{
  "n_kv_head": 12,
  "vocab_size": 10962,
  "rope_base": 19800.0,
  "rope_fraction": 1.0,
  "init_std_o": 0.0,
  "init_std_up": 0.0202,
  "lr_head": 0.00494,
  "final_lr_fraction": 0.0
}
Each number is 200 + 30 x the weight over the matrix's rms, rounded and kept within 0 to 999. Layers, rows and columns count from 0.

# layer 4 attention output, 768x768, rms 0.0613, rows 217-289, columns 96-191
199,195,201,207,204,156,225,149,217,167,166,166,240,181,206,194,151,245,165,180,136,204,183,185,183,191,172,158,221,199,248,149,189,177,221,244,176,217,189,187,172,223,174,234,191,260,196,150,176,120,133,148,242,167,226,173,271,213,238,204,191,173,284,210,237,240,215,187,259,184,178,206,202,175,206,175,188,204,191,198,231,221,196,232,180,187,171,149,201,214,209,184,216,184,175,146
220,172,176,95,159,261,188,168,270,171,193,160,178,202,225,235,188,194,218,244,199,199,185,198,160,245,162,187,205,216,159,210,240,198,210,272,235,192,208,223,157,206,205,185,198,201,212,153,222,197,172,169,181,180,172,160,192,203,227,199,187,153,198,182,225,216,233,183,222,178,167,227,199,213,163,182,218,198,207,206,220,221,218,165,268,170,149,197,197,236,195,232,149,163,233,179
232,188,219,228,171,248,175,157,216,184,187,286,189,222,180,205,261,201,228,202,173,236,220,213,224,213,241,196,175,206,155,182,234,138,247,223,165,211,204,187,247,178,208,167,176,209,158,206,229,197,186,198,152,149,115,115,181,193,246,156,208,261,176,238,235,204,252,179,188,252,205,215,193,229,216,168,205,185,222,179,190,218,168,223,260,198,185,222,251,214,200,220,192,214,186,121
223,195,242,191,220,212,253,225,204,183,191,232,202,198,193,199,228,230,203,212,223,223,217,235,210,185,190,223,209,214,194,230,221,222,208,181,235,188,221,228,234,196,205,206,197,132,164,187,177,217,148,200,212,225,221,251,236,185,177,239,182,181,197,197,173,197,162,210,207,175,173,192,214,160,243,214,176,223,143,196,174,277,179,215,211,202,248,214,146,173,186,204,173,194,184,144
199,157,170,256,216,190,197,203,197,189,219,169,250,185,196,183,210,170,185,207,182,200,177,192,178,179,200,218,132,204,238,179,156,125,140,162,220,180,230,290,222,248,204,248,214,208,197,232,218,210,191,246,169,221,208,204,133,208,170,201,224,178,178,238,214,201,266,198,154,169,169,245,139,204,239,221,175,291,141,140,239,298,241,178,188,206,149,227,266,173,224,178,146,156,174,106
199,218,216,223,213,220,153,186,226,227,232,214,171,228,177,194,224,163,205,226,160,240,151,163,208,154,210,217,214,155,250,244,176,152,177,114,237,195,159,132,249,241,229,228,186,192,207,178,217,156,181,200,213,221,107,210,247,192,141,208,160,167,246,235,272,186,244,218,227,158,223,133,133,217,173,175,218,205,184,205,204,243,216,244,197,210,169,224,177,185,102,179,241,164,177,200
234,205,185,147,268,213,191,239,219,222,205,212,257,221,236,199,244,202,189,209,204,167,218,165,187,192,197,174,201,160,244,200,238,244,217,257,162,229,205,185,233,226,160,170,236,240,195,157,245,225,175,197,191,184,185,145,204,231,228,226,241,241,204,208,210,184,127,225,161,187,186,165,172,190,151,228,177,154,168,177,159,219,168,182,185,170,148,186,234,228,212,175,229,163,199,166
193,175,155,169,212,203,258,199,183,182,265,220,258,187,248,175,238,215,122,189,188,195,238,223,206,170,178,192,175,241,238,194,249,222,206,210,144,240,217,134,226,161,188,165,235,199,249,188,183,199,147,248,171,204,221,186,234,190,190,208,154,241,257,222,143,191,188,196,193,242,169,173,202,214,162,159,172,184,187,186,248,161,219,186,158,249,165,192,220,188,193,177,289,210,180,255
193,178,218,170,173,272,225,240,238,240,172,170,116,170,245,254,195,236,172,215,173,229,202,249,220,185,164,189,228,197,236,190,224,227,194,229,223,211,130,165,158,218,219,220,259,197,180,182,163,178,157,234,203,255,164,249,173,198,141,194,177,201,169,249,188,241,178,232,201,171,204,218,224,209,154,196,208,180,239,216,151,265,172,191,225,224,135,143,187,163,176,179,233,183,210,193
113,173,156,235,256,226,248,177,250,166,257,197,220,257,186,175,181,199,201,229,221,173,182,161,114,224,237,238,168,163,188,179,158,203,209,158,165,187,197,186,228,248,198,231,203,200,192,197,189,169,195,166,242,208,191,213,170,217,195,173,191,245,186,233,271,176,184,197,204,208,246,234,184,226,227,187,157,166,235,248,227,220,184,170,178,188,183,205,206,234,196,226,169,191,218,241
243,152,206,170,139,177,172,199,204,185,227,182,168,198,203,212,169,233,170,129,241,182,176,206,206,209,193,247,233,179,156,226,153,254,188,196,214,242,223,219,202,215,221,231,203,186,243,192,201,197,179,162,201,169,147,217,193,208,201,213,205,169,179,159,184,147,195,196,239,199,210,214,264,246,177,204,192,201,197,187,232,187,159,172,228,186,237,151,189,193,233,195,178,240,188,189
233,168,199,170,226,214,178,216,191,152,172,209,193,201,168,208,175,198,249,170,215,206,178,237,219,184,182,162,195,234,253,198,219,189,183,223,188,158,187,162,184,186,272,186,193,222,197,189,243,205,221,188,233,209,160,161,199,168,233,185,182,170,235,179,170,203,188,227,218,218,193,155,209,185,228,214,176,253,165,229,178,188,218,173,212,167,176,193,170,207,217,184,220,220,236,123
215,185,176,161,188,192,246,201,187,230,220,223,228,224,187,227,189,158,255,218,186,206,228,213,178,194,256,189,163,249,159,173,152,207,224,182,193,184,223,202,207,181,195,197,173,203,156,223,108,181,210,161,200,241,194,193,183,182,200,174,192,230,165,152,274,206,254,153,241,199,195,167,245,221,213,256,178,164,198,231,209,194,201,173,200,191,255,186,220,198,161,210,222,246,222,205
173,244,168,187,226,212,182,184,116,268,223,164,295,220,192,198,167,145,265,187,171,255,243,245,239,189,223,231,204,183,179,182,182,215,262,230,162,173,225,190,278,230,201,244,241,168,228,226,212,208,244,217,198,199,232,243,187,199,196,149,194,220,213,198,212,151,229,216,232,165,175,190,201,194,190,166,179,227,229,173,206,245,214,201,185,209,157,155,222,209,254,202,154,199,191,170
206,149,216,189,213,201,200,200,218,174,244,177,164,235,221,261,248,132,172,233,195,188,166,281,216,204,277,97,195,137,254,175,149,173,224,191,121,220,170,158,208,182,161,191,198,230,245,230,251,212,193,171,197,163,218,176,194,173,217,225,237,251,224,185,231,176,197,213,227,279,201,251,217,161,160,191,230,217,169,190,235,175,231,247,121,204,189,218,245,163,195,190,203,159,195,259
188,261,209,119,223,167,217,183,259,183,222,228,175,158,194,213,116,193,149,235,186,217,239,239,202,155,193,204,261,217,137,169,173,270,217,137,186,211,212,190,134,208,172,221,196,205,243,150,190,205,210,183,176,254,193,193,195,174,171,202,240,177,165,219,243,209,202,184,242,171,206,222,180,168,239,142,203,228,175,175,187,208,202,194,113,262,223,167,185,162,246,164,197,208,210,219
232,198,161,281,221,174,202,223,196,248,236,216,220,245,223,130,195,238,250,265,188,187,218,202,162,195,178,186,205,224,209,235,192,179,205,224,219,255,205,209,245,198,238,303,135,260,244,203,172,224,205,177,183,190,147,225,136,162,167,212,189,173,202,174,225,182,188,186,186,246,174,227,224,154,240,181,206,202,144,185,202,144,273,193,209,172,160,203,209,196,192,190,203,226,157,222
233,215,258,220,211,233,202,184,220,222,223,201,213,215,222,223,178,204,159,190,214,172,215,190,187,177,200,172,211,205,107,163,165,227,168,149,177,194,170,118,186,195,185,257,254,110,226,185,189,189,258,183,137,232,201,202,167,155,228,224,182,209,231,166,164,219,173,243,179,210,254,194,221,136,225,170,172,146,209,179,168,160,213,201,210,197,233,229,154,163,186,164,206,220,174,255
166,207,150,137,220,214,223,212,115,237,185,165,194,191,254,303,197,295,179,180,208,200,251,215,241,164,217,142,230,207,190,192,208,158,191,237,196,195,208,200,174,219,197,190,203,176,164,201,165,229,165,195,178,225,266,206,241,224,175,191,184,247,178,179,216,165,222,193,252,197,226,241,142,157,211,272,209,169,203,187,188,252,196,233,221,145,217,222,216,148,252,242,188,267,206,154
148,201,194,187,206,189,235,252,151,248,203,198,213,196,224,226,209,227,158,178,213,153,231,156,250,171,195,159,240,166,206,231,210,186,193,241,169,213,145,188,197,269,210,220,246,241,249,193,207,175,242,140,217,225,175,151,96,180,169,229,210,197,229,229,169,257,211,146,149,215,225,234,241,160,177,167,221,231,235,157,237,216,210,165,205,148,145,240,219,174,210,194,213,151,167,177
233,179,206,190,157,195,185,170,214,224,213,154,207,206,219,210,203,251,184,190,273,189,227,155,140,154,260,222,199,246,267,244,208,273,167,219,156,169,183,240,220,187,185,175,152,196,240,211,226,167,184,233,244,240,195,146,197,243,208,176,234,147,181,172,174,261,244,231,217,161,200,233,216,179,269,186,210,192,234,284,181,221,235,251,141,207,182,258,200,204,201,219,235,192,294,187
225,194,250,204,201,224,192,226,186,179,244,178,204,177,224,231,144,229,258,137,210,214,227,157,234,237,179,182,208,216,189,164,197,206,216,198,244,216,185,231,217,184,252,165,233,180,202,195,204,170,215,206,221,185,177,218,190,176,207,208,207,204,185,211,223,221,239,165,235,173,192,266,212,181,157,179,190,185,238,224,226,157,189,112,198,185,164,184,161,160,220,176,228,178,220,256
163,186,213,249,221,216,202,185,223,222,188,199,166,210,156,256,199,206,246,159,227,199,225,159,250,188,217,187,175,196,277,191,201,189,165,240,225,235,196,197,237,197,188,244,185,222,196,148,179,210,225,189,215,213,215,192,209,197,188,232,172,204,233,236,175,270,219,170,232,218,231,224,234,206,204,179,228,139,187,213,182,187,213,236,215,208,204,169,194,158,218,187,230,198,207,217
195,183,219,204,241,215,221,169,136,205,213,255,196,191,241,238,221,207,152,201,241,156,165,202,160,211,202,192,227,222,177,231,231,211,196,217,222,155,232,221,181,161,190,233,185,205,208,191,224,151,180,182,235,247,193,181,221,172,147,166,120,209,258,219,219,180,227,183,216,247,221,221,229,209,205,219,181,250,163,237,199,215,190,161,192,257,193,188,181,142,135,221,170,201,151,148
222,181,209,196,139,201,216,211,157,166,212,172,199,209,179,236,197,201,187,183,228,200,186,149,153,205,198,244,150,258,199,220,222,179,223,177,259,175,234,223,235,296,103,181,231,159,190,211,205,194,192,222,205,163,182,229,183,146,124,226,175,202,192,196,220,158,227,213,205,219,236,211,183,207,175,206,226,187,248,198,226,233,201,190,229,191,200,268,182,231,220,208,195,238,178,188
156,200,181,221,197,176,243,187,191,211,209,172,168,240,180,255,171,199,247,193,222,214,210,165,164,231,195,224,184,144,176,184,264,219,219,208,240,157,192,135,162,204,284,175,252,196,258,153,189,157,190,210,200,162,189,214,257,245,186,186,206,201,217,164,232,169,216,180,206,191,235,214,201,168,190,207,166,192,168,227,154,221,204,235,170,192,206,248,203,157,176,217,186,150,226,188
195,224,266,199,190,234,173,153,194,180,207,232,197,248,158,237,208,289,160,179,205,230,241,261,196,223,236,164,231,204,167,158,178,293,176,239,205,230,213,217,198,200,198,173,197,220,203,217,226,122,234,198,239,218,234,210,186,170,266,199,192,233,171,148,204,209,238,199,143,219,248,153,160,165,249,234,158,168,159,184,266,219,231,231,174,265,212,167,163,159,246,183,175,256,218,243
232,253,166,217,156,230,247,163,183,231,157,233,193,142,160,232,296,199,180,195,157,229,210,212,216,210,159,200,181,138,230,251,220,204,198,146,169,267,199,191,254,223,160,165,213,193,219,184,208,187,202,238,197,214,273,237,221,241,199,156,155,180,214,189,205,150,196,234,199,201,220,198,245,218,228,185,173,249,248,205,197,162,162,227,196,216,232,194,260,160,181,223,198,161,224,234
178,182,234,237,151,204,172,158,184,173,224,177,199,219,211,178,232,180,164,255,240,175,154,282,240,200,198,207,178,190,161,161,195,207,216,209,209,178,156,212,215,203,209,176,198,251,207,193,191,225,184,228,163,201,248,236,197,182,276,190,188,163,232,197,177,158,171,207,150,196,222,162,202,256,171,255,183,199,164,182,211,225,205,232,181,198,228,223,203,201,227,214,288,202,186,152
158,188,209,144,189,253,248,170,229,222,203,182,187,161,204,185,200,198,183,190,227,230,228,171,233,181,162,252,198,194,252,263,230,235,177,159,274,174,191,222,166,221,247,167,204,231,211,217,227,200,191,240,173,179,227,265,187,250,226,254,143,218,223,172,222,169,161,205,219,225,224,147,211,216,240,214,258,217,177,227,204,195,243,226,198,96,199,228,225,243,187,193,190,202,165,133
144,168,193,219,263,202,213,171,185,184,184,134,166,184,207,167,170,199,214,192,194,282,203,161,164,204,173,185,256,183,229,179,186,184,214,263,204,213,153,204,162,170,194,189,259,239,174,157,189,157,191,255,225,224,271,207,237,194,216,151,211,130,198,216,183,182,208,247,159,187,262,160,276,170,188,233,223,221,154,188,227,223,219,183,197,129,206,164,226,190,200,266,244,170,191,189
240,200,216,256,147,192,212,88,189,196,179,223,261,154,173,242,148,191,159,174,237,159,198,159,182,237,220,151,223,250,229,219,147,224,233,184,135,169,129,201,156,164,242,204,196,143,154,189,169,190,265,174,149,212,269,255,183,211,200,174,210,241,181,205,163,195,179,222,220,159,173,222,211,126,167,245,197,165,219,194,184,152,172,193,166,186,225,208,224,225,193,206,181,234,198,198
176,216,209,169,206,165,231,174,206,204,197,216,143,239,213,187,221,206,195,222,230,183,161,174,188,203,177,196,219,244,188,185,232,192,197,213,222,154,178,214,269,166,265,187,223,229,164,209,169,218,142,153,233,300,212,198,195,245,245,187,247,202,193,192,174,219,181,203,170,254,237,200,218,235,173,170,220,168,244,247,237,171,211,181,160,135,276,181,214,179,182,198,210,238,200,255
224,220,204,204,199,221,226,209,231,192,181,239,220,192,171,273,156,188,158,187,177,196,171,193,177,248,242,292,237,167,270,190,175,201,196,215,199,222,205,172,197,178,203,202,187,207,176,191,186,180,189,229,208,236,195,108,226,169,201,198,241,177,191,207,219,241,194,187,223,223,196,210,179,178,201,250,211,204,222,266,226,171,209,194,181,249,230,192,182,182,181,177,163,208,247,229
218,182,260,237,211,199,176,189,188,167,203,224,226,221,167,166,184,170,198,154,234,206,143,247,199,220,200,236,164,201,230,210,185,218,182,266,168,239,140,216,191,228,159,215,206,241,234,150,181,240,201,176,215,224,158,222,198,195,197,183,208,217,158,200,218,212,179,178,190,158,181,184,170,218,154,168,172,192,184,209,222,190,264,237,211,199,185,207,236,228,188,212,193,214,166,187
201,205,198,154,262,192,210,232,211,238,169,182,185,213,262,238,147,234,198,234,237,196,212,205,178,214,186,137,201,223,255,227,183,216,173,244,168,176,239,248,233,149,241,196,250,214,187,253,181,178,188,182,185,248,257,247,203,243,152,162,223,240,202,245,157,247,207,218,169,211,170,206,159,141,231,208,154,227,184,194,190,196,248,211,190,165,180,243,185,236,178,198,194,194,138,174
255,159,180,167,151,181,199,245,144,195,198,172,179,211,160,198,172,239,224,178,160,171,182,190,200,197,219,182,242,185,193,163,229,166,205,139,222,98,235,242,209,269,193,173,167,231,235,180,194,192,231,175,247,237,210,202,243,256,159,291,177,192,194,211,205,202,177,245,216,204,172,172,184,255,207,230,233,214,212,176,269,213,197,242,149,185,179,226,210,191,178,251,194,208,186,169
205,227,194,215,184,186,257,191,225,220,214,227,136,221,242,186,199,191,193,212,226,200,108,166,237,207,198,247,207,197,209,192,180,172,192,240,175,180,245,177,202,237,152,163,181,261,214,199,179,204,199,224,226,172,183,170,195,172,176,207,268,218,219,220,190,224,189,233,159,207,207,190,199,180,125,197,186,197,244,242,204,202,202,213,199,202,134,216,229,149,257,203,179,176,183,197
170,200,204,180,206,213,188,210,217,246,198,225,191,207,222,196,185,233,206,153,236,188,214,230,148,215,242,220,201,171,200,221,237,174,144,218,211,181,234,228,214,188,177,214,195,238,152,158,240,192,203,123,118,238,223,181,211,155,209,192,212,175,223,141,198,196,226,214,218,196,219,231,207,204,214,207,206,160,160,188,180,214,216,212,245,181,176,185,207,243,260,220,176,229,163,221
247,241,171,246,233,254,162,131,221,169,157,127,205,187,211,189,208,189,190,190,196,162,204,217,211,152,157,243,195,234,234,166,196,143,127,158,251,236,242,228,209,195,212,199,172,213,184,182,190,250,261,209,198,229,215,239,170,201,193,167,194,236,194,209,235,226,210,203,226,213,207,266,199,183,216,169,180,145,189,143,191,246,262,201,252,153,248,211,287,165,220,193,220,206,126,224
209,211,245,175,251,144,212,214,138,230,239,246,183,146,237,188,209,199,204,217,151,95,193,204,171,146,204,202,218,254,243,156,220,187,215,206,257,231,216,162,189,225,201,181,215,169,210,189,182,170,171,195,207,213,181,272,234,279,232,241,211,215,214,241,200,222,204,232,169,240,217,146,207,225,246,213,257,166,204,193,246,227,206,211,195,198,155,219,183,208,172,148,227,122,215,163
204,183,200,231,229,198,209,199,215,248,265,198,183,252,224,202,269,235,209,182,193,229,252,154,261,137,199,226,184,221,183,176,229,225,274,248,171,220,232,234,191,257,180,259,179,230,229,217,189,185,188,219,254,182,188,176,199,195,232,190,146,144,185,194,223,256,217,180,155,137,218,182,178,181,214,235,120,184,244,212,233,169,162,230,165,210,181,221,197,218,174,164,223,197,185,205
165,239,213,210,204,235,221,259,216,212,223,177,168,198,236,176,275,170,208,247,199,171,241,208,155,198,187,219,186,238,198,188,187,197,222,208,228,168,197,205,197,242,174,169,173,160,229,207,254,221,185,193,176,213,240,201,237,220,178,168,221,176,204,239,212,191,138,233,184,228,181,168,185,257,194,233,278,179,233,245,242,200,207,200,228,231,256,254,130,188,231,222,183,209,185,187
214,210,196,204,195,185,177,202,156,162,208,137,254,203,231,262,205,237,151,213,213,214,231,206,227,143,225,211,214,190,130,187,159,202,238,225,244,223,227,189,228,289,197,247,172,191,146,256,219,133,195,159,238,162,171,254,175,227,161,168,216,159,168,258,169,214,209,178,205,170,215,259,149,190,175,242,263,235,269,203,242,172,207,262,195,168,230,176,185,201,191,195,135,229,244,178
212,201,220,193,209,221,187,225,137,228,219,200,124,200,231,188,168,163,263,199,179,178,224,238,179,179,145,240,218,203,211,129,220,172,240,235,225,212,172,186,194,203,185,162,168,213,203,202,151,145,176,237,245,251,191,183,211,205,174,188,210,183,137,230,160,165,215,167,202,161,216,198,177,214,196,275,161,224,209,197,151,209,178,228,182,240,179,252,229,148,217,176,111,169,255,195
223,207,140,201,188,191,192,196,198,249,204,211,186,202,197,229,202,210,159,172,222,208,221,172,136,158,220,238,196,265,216,158,203,237,184,237,221,267,180,204,178,225,195,243,174,181,222,166,211,209,191,177,175,174,224,219,189,175,257,270,205,211,223,197,192,185,196,228,231,209,183,184,221,202,219,250,177,201,223,205,156,233,189,146,170,221,207,232,223,178,184,217,212,232,255,167
198,204,178,196,179,203,153,216,224,220,225,215,214,175,205,160,169,189,149,215,175,178,153,170,261,183,235,234,186,218,184,210,199,159,208,210,194,139,234,237,194,110,226,219,206,191,228,215,179,232,207,196,154,228,173,147,262,192,194,275,263,191,237,144,218,235,210,191,234,203,169,241,196,185,140,155,163,158,173,217,245,193,155,173,167,231,241,225,140,234,153,238,186,147,188,154
191,216,237,234,223,164,189,196,171,196,206,153,187,206,170,165,162,148,212,208,218,183,206,220,207,238,258,219,211,182,202,174,213,216,181,133,225,270,215,194,183,229,237,211,220,196,226,213,176,174,188,222,181,196,162,185,232,181,127,236,197,212,188,211,216,172,171,258,163,219,162,200,170,189,186,202,173,197,267,188,208,224,179,204,188,191,186,192,214,201,241,203,170,194,151,218
221,195,221,220,171,216,223,230,150,192,247,189,152,251,234,199,250,192,178,201,245,236,227,197,188,198,203,188,211,222,197,130,199,219,157,179,211,184,186,216,199,157,217,166,255,214,260,263,229,184,199,169,142,187,172,143,235,201,216,209,165,205,285,200,174,135,218,186,205,278,220,234,256,185,177,248,164,206,204,200,250,204,202,188,155,230,135,200,249,261,189,176,201,172,207,197
211,181,219,243,156,160,192,238,237,225,181,202,242,221,162,189,153,179,186,208,195,239,185,185,193,230,207,163,139,290,197,194,182,196,196,179,219,195,234,160,203,252,214,216,199,189,279,255,217,167,239,255,250,278,179,200,191,266,116,178,172,217,203,245,186,176,177,162,132,220,238,198,152,189,212,247,207,220,208,225,251,136,217,215,235,250,219,166,180,151,199,174,213,141,157,188
213,185,178,192,225,199,212,193,133,212,194,240,248,190,245,200,275,223,215,201,193,244,167,234,233,184,176,194,220,227,186,234,203,154,186,199,207,238,209,182,196,211,201,200,258,197,212,241,171,196,175,234,222,178,229,247,246,224,159,192,136,224,177,195,157,160,173,268,236,196,189,119,150,182,184,209,249,175,207,214,203,225,235,126,186,195,216,255,190,179,190,237,143,176,214,248
239,255,207,196,207,193,182,204,193,242,205,201,179,190,179,181,217,242,241,137,159,183,197,205,214,214,165,184,184,193,124,260,172,207,244,201,164,180,215,215,214,162,140,262,172,244,212,109,126,181,220,218,161,161,195,174,207,191,183,184,139,218,154,169,151,210,231,194,229,258,166,163,210,155,211,234,174,176,162,164,147,176,190,164,232,195,270,205,231,223,223,189,203,220,203,218
181,191,200,206,184,144,178,199,222,231,237,158,185,215,187,191,195,221,236,195,202,142,169,158,171,237,225,223,164,209,204,189,180,208,240,189,247,243,216,254,196,256,243,301,193,178,157,189,233,246,150,223,191,170,191,173,179,172,227,222,258,179,103,256,181,199,197,179,195,171,235,159,169,175,187,169,209,186,180,163,195,271,250,222,269,149,169,181,126,249,220,180,159,212,203,230
169,262,162,206,167,237,186,208,221,189,192,248,184,236,231,156,148,150,209,222,208,220,206,164,176,196,172,226,245,170,230,208,174,141,170,214,190,250,184,185,212,167,188,154,177,193,236,240,170,250,215,168,177,214,188,210,235,212,250,194,170,225,176,207,204,184,264,199,201,187,139,196,204,212,216,189,179,232,162,209,260,207,205,200,199,226,163,188,127,187,176,221,188,203,227,227
212,189,151,155,188,279,205,193,185,214,228,223,178,241,163,151,134,151,188,236,202,192,178,240,202,221,229,238,172,152,159,201,186,193,206,158,155,268,226,235,223,191,192,230,181,145,276,175,188,215,230,184,220,179,131,202,224,223,161,266,225,145,214,144,177,264,209,187,189,179,228,212,239,190,263,151,200,249,206,194,150,188,225,184,227,223,214,175,229,223,192,148,217,157,168,237
190,198,228,225,157,245,200,201,170,227,196,219,195,198,209,189,211,191,247,194,248,221,149,200,211,224,232,177,201,212,231,251,205,232,181,145,188,231,248,166,226,200,241,274,187,148,177,178,244,119,151,212,202,232,186,232,206,225,172,200,213,201,208,194,232,177,159,166,233,187,257,207,177,195,121,220,180,154,177,173,197,245,159,170,191,191,213,208,194,230,205,219,159,228,167,155
239,223,265,226,146,192,168,190,203,124,208,236,216,131,190,144,192,164,193,231,170,133,228,177,159,263,221,207,298,215,199,204,220,185,234,177,223,195,177,208,225,244,174,223,141,244,208,223,187,230,187,241,208,203,230,269,180,221,207,218,163,173,187,225,165,218,204,214,201,167,142,144,145,246,225,173,197,147,208,214,235,151,221,215,171,238,263,199,272,217,169,221,211,201,208,204
118,218,178,203,154,156,193,161,204,192,147,194,206,214,194,188,147,226,175,253,244,217,210,182,165,198,191,207,253,168,170,163,205,167,231,226,266,170,211,148,203,195,146,212,206,188,166,187,186,238,201,217,168,225,143,177,165,202,193,256,187,216,212,198,200,223,215,178,191,213,239,187,203,226,224,165,223,223,279,187,199,165,210,115,166,216,228,180,158,187,232,275,171,223,233,202
198,230,196,201,234,140,175,207,156,120,238,197,154,176,182,199,134,205,237,189,192,187,168,207,210,186,168,213,200,224,207,207,254,299,201,181,267,208,247,197,212,208,270,169,180,201,193,219,216,223,218,137,238,245,232,144,221,210,252,176,230,194,101,198,245,160,156,167,234,263,156,207,192,223,147,209,192,230,207,208,187,206,145,251,215,225,260,211,219,219,172,266,183,173,199,234
256,188,208,207,230,190,186,219,210,219,226,217,166,264,166,164,187,194,180,233,202,170,186,184,239,201,187,176,180,252,178,192,218,220,187,234,199,189,229,233,229,204,144,171,217,207,187,261,265,233,198,218,143,155,208,248,199,149,210,131,278,205,202,223,265,226,226,203,196,202,232,210,134,214,180,167,122,197,144,233,229,222,208,191,164,161,212,194,205,245,139,222,193,197,216,212
189,234,220,208,232,229,229,225,184,227,241,156,190,186,185,209,176,227,153,196,190,167,196,174,205,188,232,221,229,191,183,158,198,177,169,191,199,180,210,204,241,199,156,149,172,194,174,217,226,287,247,160,191,167,303,206,228,173,207,188,218,239,216,190,212,217,134,171,219,192,107,173,166,177,119,225,199,179,146,216,150,170,177,203,235,211,280,213,226,193,187,247,250,226,209,222
231,267,231,205,212,166,276,226,227,204,180,208,194,244,194,212,136,177,220,198,240,211,154,198,151,182,191,209,211,223,183,153,208,251,207,166,239,221,236,241,183,150,226,250,205,211,227,188,241,164,166,201,226,177,178,152,173,189,209,163,226,203,173,189,225,234,188,215,198,204,176,233,189,172,209,180,158,202,173,229,173,232,248,216,197,229,227,208,181,229,243,183,198,195,200,190
167,228,249,206,189,203,201,219,233,239,224,193,230,180,230,250,197,226,212,241,180,202,224,209,184,164,164,195,183,185,179,172,235,201,222,175,209,240,220,171,224,235,203,177,182,249,134,200,218,175,234,223,167,166,177,169,230,186,184,176,206,183,136,213,182,203,204,203,223,177,137,239,220,160,188,162,224,220,232,221,177,202,225,203,130,187,225,196,163,189,220,154,256,213,161,186
215,244,231,252,178,250,237,182,289,196,248,193,213,170,194,225,208,249,174,179,187,203,167,232,227,246,165,165,213,234,233,176,197,197,220,220,162,238,229,227,270,233,285,236,200,244,218,186,186,186,175,220,210,242,217,208,170,177,189,230,191,275,147,224,209,193,192,203,169,216,186,234,162,226,221,254,247,221,270,181,191,172,170,185,221,169,219,163,246,207,232,181,219,245,230,229
223,173,270,231,198,230,162,218,146,175,257,200,196,180,209,223,205,162,157,186,213,244,212,171,198,198,183,256,176,181,141,207,248,219,185,198,231,174,202,195,241,175,217,233,213,207,200,185,206,197,160,153,172,200,189,198,228,236,140,183,158,197,193,204,173,189,182,136,171,199,153,178,181,204,239,208,193,184,205,245,217,200,113,256,240,192,161,183,174,220,246,225,194,177,171,172
219,200,144,214,180,210,239,172,272,163,158,197,155,161,208,236,170,217,211,176,257,254,185,192,254,232,206,204,155,209,153,193,201,249,158,163,231,189,158,148,222,213,182,206,262,221,209,184,176,242,220,265,213,173,212,232,214,214,247,183,177,254,223,205,158,207,167,215,154,216,220,199,230,216,189,229,205,176,212,242,208,190,160,229,168,174,191,181,196,231,235,165,220,184,198,156
205,159,171,187,221,210,191,199,160,202,182,210,232,177,220,193,191,157,201,195,218,202,164,177,159,233,190,200,199,194,206,203,248,191,185,188,196,178,194,207,234,231,184,226,222,239,176,227,245,261,187,211,140,194,278,145,217,229,124,157,202,190,183,208,215,194,213,235,238,215,236,217,209,205,194,238,191,229,200,209,208,177,243,224,168,166,207,268,217,161,195,202,275,190,201,137
176,207,189,202,207,181,180,218,205,188,195,188,177,190,206,216,212,151,172,171,219,214,230,229,202,170,192,183,149,163,181,204,263,211,217,221,153,218,141,159,211,157,262,247,241,202,225,225,228,173,212,196,208,196,227,232,171,243,181,222,284,228,169,238,224,185,211,159,200,196,253,217,155,181,155,221,167,199,207,199,201,202,231,247,174,188,232,216,215,187,160,195,180,171,196,126
216,213,236,189,194,204,225,220,192,185,166,183,186,220,247,168,161,235,169,186,195,212,181,184,217,196,225,169,149,200,186,207,208,210,224,189,212,170,195,189,228,219,169,165,217,200,155,142,251,157,199,194,169,197,210,195,257,211,169,128,136,148,170,237,172,189,236,191,154,186,177,194,198,215,198,227,159,130,279,217,163,177,205,182,191,213,263,232,205,166,168,203,182,193,255,170
223,150,229,246,224,203,174,173,160,218,170,183,145,199,189,223,178,211,216,182,209,202,240,219,223,125,181,187,164,137,195,243,206,218,176,249,196,196,148,159,171,182,221,192,180,169,156,228,188,207,249,196,206,201,202,213,197,177,279,166,210,219,183,198,223,198,144,211,215,193,237,236,219,181,214,165,235,189,178,224,185,178,219,192,198,178,253,221,179,132,253,199,215,237,234,151
179,240,200,215,125,204,181,173,239,234,221,182,255,159,183,213,203,216,217,173,171,185,149,241,213,217,122,184,206,202,228,221,172,196,259,170,212,259,193,206,255,202,243,219,186,286,177,197,261,198,248,242,143,194,243,189,202,213,230,201,171,211,219,205,192,156,228,254,210,263,192,229,247,195,143,243,173,198,151,189,185,225,230,206,202,213,203,208,238,231,232,185,205,181,189,221
163,217,177,199,191,188,196,193,177,182,257,170,235,196,194,231,273,226,251,184,230,209,224,229,157,223,210,224,224,170,215,206,214,190,206,246,235,151,221,182,175,221,197,191,236,214,212,198,181,230,199,188,190,182,232,177,204,216,155,207,176,218,182,161,247,225,185,241,209,235,222,202,152,186,228,185,235,255,179,185,167,290,241,199,209,214,163,175,224,173,165,187,198,238,171,162
177,189,232,149,217,196,109,261,279,220,209,209,221,189,218,235,250,214,210,223,230,228,114,176,114,209,179,109,243,239,199,184,179,198,221,192,226,252,216,147,201,213,182,213,202,221,178,210,194,244,182,190,192,172,201,277,226,166,190,232,192,236,214,239,208,215,244,196,180,173,222,244,200,219,197,189,238,201,240,190,189,183,235,122,226,183,228,183,194,169,240,202,197,216,257,191